python train.py --n_layer=12 --d_model=384 --n_head=3 --n_kv_head=3 --head_dim=128 --d_mlp=2304 --vocab_size=22628 --activation="squared_relu" --norm="rmsnorm" --norm_place="pre" --norm_eps=1e-07 --positions="rope" --rope_base=4700.0 --rope_fraction=0.25 --qk_norm=false --attn_scale=0.0884 --bias="none" --tie_embeddings=true --parallel_block=false --extras=["gated attention", "skips across layers", "capped logits"] --init="normal" --init_std_qkv=0.0178 --init_std_o=0.00362 --init_std_up=0.0178 --init_std_down=0.00362 --optimizer="adamw" --lr=0.00109 --beta1=0.95 --beta2=0.98 --weight_decay=0.13 --lr_head=0.0142 --grad_clip=1.0 --warmup_steps=478 --schedule="cos" --final_lr_fraction=0.0 --batch_tokens=65536 --seq_len=1024 --doc_mask=true --train_tokens=623700000 --steps=9517 --dataset="wikipedia_en"
Each number is 128 + 32 x the weight over its row's rms, rounded and kept within 0 to 255. Layers, rows and columns count from 0. Numbers have three digits each. The size before them is the row's rms in percent of the matrix's.

# up: layer 6 MLP up, 2304x384, rms 0.0524, rows 2261-2277, columns 0-191
# down: layer 6 MLP down (transposed), 2304x384, rms 0.0468, rows 2261-2276, columns 0-191
up2261 094:129140129150136170096127184185113055139119142112123158091103114152151211139135100087150085135109131168156180171092128168130210139153123152138120193065098095136174086084165180125138146144178149168160141130148170112136165147160126141091086148149135125066083094170109152109163094109126148136155174077161088154155116135131115176120128132066143138132107210099115155118131126122166147189100122095112141122096096115150183140078111092151119169114126122122159108128090150116171142069132195159102184173098115122187164105160121154128194130149115106180161107156172145131206057114136147147
down2261 090:157148113143132066100106067155207153131127091128162126114098069138135092172117125172146109168116120099088141058141119135185079140104088133101078128124131139089088153110138103133154124111090184098162131178117065087125156119131073134129102103112182145108165107166124080151145159092121065141095122113094174137095100128203184163147118124077165157093119144109127062113154128131144140153140208105189101142127102125101104133117100115190109176115154143108073185116087119090090144130130132131114083154105121120114163081098136147110141171122119138156129143055148129144102190098156129100
up2262 107:138115140101118091131122158128090080154109109131130120141116096122133124065115119127155103134108156155121156102136164134112122123126144111101151149132147123096111185113152073090103089172065165113065185145096108123144119071127161122195109156133162182158179124135103181145159136163176139164149121108103129139185186127145099179134060178135144136144094114165139153065090157060165148080091109108174141108123152153131143105145157084133136181184126104164086139148137143073191122118182108139165181163110131137114154177158116109129124084212141146147096137075153110117130140140122124122
down2262 109:086138136142180188170129104114091090119152173139099116094126073086093070091088161142136042076182186164118077083130156161090125134113168153174119110152136086171181121128099133069153134158140160057143113115171118110075144154216082145101103130090134158135130114181114136162086097113103134157136083100086155069079140122103154145147170150162097031159082161111118161115129146132207069124156122158206148084101093059132102134145126123143115093152106133104130125115188102112121128142060142108120120151191151097092147107130090113116167134141109139149099088136143111134138148150068085126
up2263 107:094150146120124113113125162078136133099051106135136099112135121162145164170142119137118165092127136077155117159159167170119190118138152107140182156141126140097128130126049137119131145130152146145151191112125141100127109080153105115117104156153103115181125093133139133108109152129095130106065180155136154128143149112126112156116115138122146082141129090137117154068096098114077107174048131080090134106114097137077183159105106152110128196087081076135127117134101109166168108112116141139176140145135168133144094149215113152175152101154073114233122164158114073114125105088134208132
down2263 098:189098087091109125103160247177190181152152069197130117155091155126074119117063143173133153176148167157105129160127055104103129081166103102100119097121155164167129132107113106115109102119100070114128056193120133181143111118131113139115072137113153100114127140127111137097108123160186143144153078086139106107082092155174146124136148124124124144123152099139113079116162187117176110179209090174161133150173151155140113098166150165122112081210143098098121159142136161126087185151172063103123104117127100129108142119075126131088119159093130135105146126143156126124129124143147072071
up2264 086:091123098174063128049145078120112135084140143088149162117085136127093091090177075132118140098121131102130097139131097160086156122116120158113136176147107074191152165040151130117165130175124096123102133118151139194112134153147096079122101162122089141099104192075074152142140157139125124061111095154133160122117117130201165129102131156132109177141157163113128134126158125124096122147147104135145144075121112086145142185190134108127117135181145184137175125106152179121175134085092151105113113179111070138138137145130038119166122169120140160128120094111120171161100035140179166128
down2264 087:118091125191105149222117105104187165104139114157126144143152116107176126176170100140115163105130037144124116114109132088159169105135131186147096140194139129118122142096142093085152145140088148118134117155124153104150136160079151169184097089098116139117135103158120101114124161115124063123137119128173147198134139135096125112156127118104153125159074114097081083180125076144116167126124094111109095149108148121096118084127113171089148114141146140144088131129088140118157106112136128127144128119144105131107154163145068078138061128163143255140132147131097150112125148145127142131
up2265 095:117088152116133143120155132136126115131091122114158095176163146150144128079119069145086149211141138107166179117077096114102075174095157097070115110117045099155190109142151131124093080138187136142157088120160156126153131104127091161179190192124107142132106077084134151163121166146138132141111138095117163066159121137141120127118167083146045105144174136184132055068092107096136160052153132178130120110163169153168141160100086128127110173118154128083112117087123213135141132154113127123130158127120090180159160162162131157094159111119102045089093110168143097154175099119122125079
down2265 097:121181121161129120169183088153183127128149108118152106103142138092135173085156055099104100128149112198132125155188112120119123126187145118111194115103146127106112153125130127121149198172144080162152106139116144104130095125085157147158179167107139185177159126115123105132092165110145087144090070121119147077148118102088154066171136173087108103106130121090130137131161145140144118129139129124087119157163119106140134115148106155127155188128170199141105119132129132101144109100145133122074116157128126157181100149164245136103114095138122107145088116130119086151093124093066146083
up2266 107:141126140123099144118153114102135125136107141122111111146100150129067113083096176127217176133174126157096116158149165110081188131117161128128145138042103098120123159066047101144102137203116095109122137075162125155122149119201100139115161118161178138139148125065128181114123184108164150151082138150061119066157128142119091123122102100163177122119194112176130087152096181128162084165139096108127142191127083133136172145104129151129109152116068118099116115129130042126109151111125130148076107149144114143121058104159102224110200074108086133193167163152128085126123059122175128142
down2266 112:211126157146105087187097111143109150103169113162158113115095111149106189115132158187106194163154141091145129113148181076159175125188132153127123118119090099194145095114077118145173103173081181091081077109134107161116166123213126078123177126139105128161163135136114089086092136129172116087100090121109133118149100080142165141127154112225188124098144117126123120164102091118150173130175067124087129128203109127090179125076105108142154140104128152052147151147160122156174099124131119067103081156149116162147142138144061104154094104110068124133084137140082145137131151156149123103
up2267 110:122127174125129181132134159137184088096161109136116143138065130141038182069139135122122145106155142078096135093153196127120103142163165171117122142097167120101143200100130164082112081135046158095095141144157111117108151090140082126116097153096118116153156183161191107173190113194181138121127179147132131107132148157118106161146114184092064169132039155133145143065128112140101130087142094016121129121133138158111120110131141113116114200117142150105088121111097093134148185134109144199106109097099114078129191098123114137104132130135168132158152213150140130075105142119088169152
down2267 110:141105072118121134048104102104103116103106160093129132157112175116109144109093132135128127121100090138179132131108081141173083142063127099179122110132123135139072095109124156119116086132185153170086106192150160140032154099153088120115114121139105026172120129130142159128153123097105145117171153143078138137091176102138062186128140117203116113127141166122130068135130118111117135085142165112149163195145120191128169126116107074121151128154082169093111179107128177153118155080087165115100186151113145117119137109076114098139170120113144150166132166103143072126087114142087114100
up2268 103:133121132145120103063111133166121095135091126123106119121102174116085144110100170125116126128171156137055184114122087195131148154150154087178165149144111138136079122151116143133144113118150142095125146092181093104138100140164111096083143188131106119111084174107182107154154132129124146096140143115116116075168123074148179105124111178123124169186124149221136127081108079129142107065080108176132071201092092164171127076113130136143091171156138142149066080114084146131144198093118117126120045078121156136120121105146116122121152114194146115154165140138104122123135135089191178157
down2268 105:097136063133213151142175138126110116142134166145117137168160180164092195110048157126088141192143134206104144066160193113104082156108131081047090089162167175138100122157148124102160113142126106136131099115143111155080146141094136144131156111132120116099134124136101079146145106144138110106138166135099140103089099148139122114048170087118124174129149147159140077130184138110102100092225151178145152150133117130076157161140110160156109187168096134167133097078087143180105151148183090094127121134110121143102171134115078134173133164130168143106092153128154213131132205091149124097
up2269 036:161054202173079144094155151157154101118119121050127078125095108147088217122121162115161111086129202110097143127080149139118131137186091085141098125134152139124124150102126139127048120190129114160111180141151099197126129141224111113143059094178159111161134081098144185141145133186104156167147116125119177045137138132113147156130108150068110137101060130162105169149123138136136179138117152169092143135145126147106180172096122128095136163105156178139109092135175142100152049111122184197096101064096103167180101128135079146165185125184169135154121135138138115123144115092171149161
down2269 030:120182128030186146143109145059136119137143204146126180122107082156150168148082151061178113147137078101147067146136104083124124156117198104072167107152084127144117135185113187110102173086103169130194124131162055107133089168102139125154147134071128156169141107107116101161062147131127155034072128157132147125128128169052203095159137150144144141142091103109120141174161101100127043112140104175137091121111155140128112112118117188131152140099154169147062159134100174152130148113113132163094104138195094120086132108143107145103106148108125098132140170136128047158109157137115119134
up2270 089:101124124080145167052152148145100110182146139126131155139128149161117149138169170067095137131122147136141176131124114133138141098145153120187089143108104120088134121125119167139133128127105085105106119136156085143162128031130114099076141154168184127121124084118119152116184141118071108112109204099102114100163127124141114093167132130137095176199117111123135161184186114146150111103127130116161131118146157166130146103140146111133125092145134089191093084105172122138144173113132164087125181127128152157120202106116102112123108063167088151107180152115100051146132168065080158208
down2270 093:071126153140191111136099109132162143114128152102142194194194085180140162109120167090111120176090079121123180160101146138089102102173126146150119121065106088134085133195127177110110109079100134106124140148132123094143105096077139165134078178117194107148076079081145172166104122094165088110103113074111149147132059146103135143071107106140112103146184139129151134179101067120128078103147142165120188127075128111121115141164161126105166138141123097123129151161170097110086104155078149153178119164074103118127112139181131085095121201116119171152134138109118095202092112135077125121
up2271 111:167111147123139160062181160108182120127119167101085115091137105135130084055087160176178166168137138138153128142122134109151084100119129089176164142145150101122142163119146166094162106137106190148096150120160079136061154092135085126138130157167152127161108151134114119135098125178118085110118134159099141077058202152142151105096117156137097138104109145097124143149081132127134195167070096153151118148109177092109146101093131142093059124114102119104130059100091152136115109146153161104099080074163151125109106116149105104185090147135099116122146130116111076079121105080130165197
down2271 117:135126074095126135176127126122126144183133142165063101172117114027133137134168107134096079124134138121136120127227167111130064098117094122118123138128126108081136099105130143093145116092140108196157105138114071141133125090141178162181118137117137109144091158168115123074196122081148123141173101117101089119117151136177116114107077161149067116119103123100089133062173148110116142159162085176111160111139169160111084199125122167108143147182141128125146139173136123167117139142121066098147161103192167151097128129112153161142161098156074179129071029100192128108151126061163128118
up2272 102:179131155151141163116125138160099107131162163117130099141128082150117173088179077121154160053131153132134107146123197137132193112171149164124186167096153145118121139108091135112057109104083084109161143151108155166098153120143164188097156159106077161141121144138204150146134106099092169105116140166164100122154124134132110163125175174164144173178089122118131171090067166100061123094083117125104177171134126163126143125199103110091108128054172102100128103119106142083104113159130137112111140140141152206207135136156120106105189132121107116108113111161158090099152076105112143169
down2272 096:074124161165093139137115117114106106150132130129093163156149167144141144112111154096123125167164101063076140099177118165139075155115148110133169127165048133138145122126163154142171123151151074113076117134129178136188180178087121130120093149138120160113126155096153101145119153130172156111161114134072153104112165123083147079102103092142088161107123113059081108096127055131175134142085204137167079104082106119106093142108130147179109143156107108131119154084179149123187096153200160140118071102160154164157200125100095095124149097132159146124048183173098121153138159157142083144
up2273 098:220065151107125157064255156156138105148128106140163120102114089114098155143078084077154134093078169072164154150064143146162151092121127073123144153129066175169134138086103161076117109167120186143130109183138124105168139062139102124106109139103066165101113120100092084096136171149118142130155154149134172160144147156130131109112162073172138140163060130185087161156136134121145173116113134061115172107085132106098142120106082180083051088177064145109143134106139169153080137152138107104158141129139105089116134143106117124131119171166195058129152160168147123128127090184100120128
down2273 100:140181153112122097182084119178130129086123101143159120131123138093089134170060105078094113100147122132159087106137107138193152160138149193095149128161125140165116129131114132122090125112166116134090136091113158156120145147160189114099110100108130171154183104160085135117145164165118111102103146149114101146119135101121147082118081147119064158059181097087157161126139060178194079151128106127142118173134156158137201162097124145094075148184130091100111111137227170075138114121172204160087121093171123097123141136123146146165087103090193169109111105136093068103085077137091139131
up2274 110:196107131134117159157120112157090096151137131120163165090132107156040147111112150144157182123193165155106170125110086204134120084110117178092136135108127117135144170091109126129096152161140107072090128093051165183161120098206095099166067130125147150137123154063101114137160191183164155080221123118139120084129107157162113144098132112063110142104081130149162155142136129094112127141169183108108156115193111072152096193138072157119098127130117094138180137107116112123136122082118153164121127136129094113134083082138096098138112133052103146127165088091150127133132106124170124115
down2274 111:116090141141172099076145059156084113155109141056122127116114135101137103101184089115110122168123135132117169122150157136157174064132086091124101171138129105150090132119138114115157075187094095137133123129118139128096149166134197124144160169100110131163088094153144103170181122071126137116109130130115153115124129132198119120146145065165105106104149132141127089138122119158173101111131124177193178097157157135125141113170107174112098088135155128099137139169150168048143130145154132151068122070142165101149131132130172093144110145233097106156159133141156192081143087075093175138
up2275 055:144120169148080172100171117102088105124118155103141102127125099146115114125179223097182121120125156069124136140125109158128121142144101115161117136075072198141151141071107119083104076198064133148071147090180086132171129125150101127158129124153168142128057111141137077151151161188142145113142113147109192068077149026104164113101143103142082149200133115155175161114129110126126187193106148127097102128163103176111126176167132106116099201109105121124098115102121125106177093131167116157116068097153074171187180137124076134151182097116040090117132116148133143138160107132170147131
down2275 046:115138114135147149165160134137137130129145173157174131093110123152169157103099154122084107145220114125086135094160115152083110156119096179116138121158134145181126181157159169152070140138178094175109110133123147157129121129117108132144098157108153131087106137171062117116159128136129147141022152109137096144101091127129084119110123187083129138124116135116135038183162134132079139136170109166180149080081123055130100152127157123098145103147138116136219113144182120142126140097148111141101184148171144115149108138086182149141159098117123189103149077101147149152091162157085074145
up2276 094:215130160102150143111155219126120112167072146095109139115118120111143148095121098111092065114130116122076067122185107139185100139138109055134113135148113142165149140128167098071065148098114132118077162094186095152094211071145144119105174160174114109119160121094113168108116155115139101132129109145108137124179114100068137135133204132167099104125121139195130119102145176186135152089092180134166065118164144083178121143143139195090147137128089132110087119115100104114101117152144128141101100085171151122118144108113129104210130159123129124159124147146108089108156033122127169162
down2276 095:138149117132094123163203121115148168142144129123112155087114148125141137121089150138172131164110084157048126145101085118134125142097064175089119117097117110152137119169096143150044143127117120074154117119102152173074138153132142139129178126146202099080126097103146098119137154153076142105129117097097058155135086119071182082132129043106118121126169142051118049104121100131139155107155133073115121094102137110123150178144120104087215163102109079077117198170175152157110085181174121190133128142116156136093171096184139140152098189102113120108121124087096084116179148167171060127
up2277 100:106111115149128134104099107131116146131123133138151097097137110122147035031094127156184175095060128099100151155164109156121141078101118090108162119168133134154148157161146093109130107152095128099115163126120154207083139115117141102142143188127102146102133069088102141190114187134116142103070155082132188156098108105117155142144127164096076143145129139164132100074127108087164139128171113163105141177149127133151115150185131124095126113159111120133111140132119173137168086098176153147143150122114102162162094133151139104129090089201105127096185083178149153106125077201170187147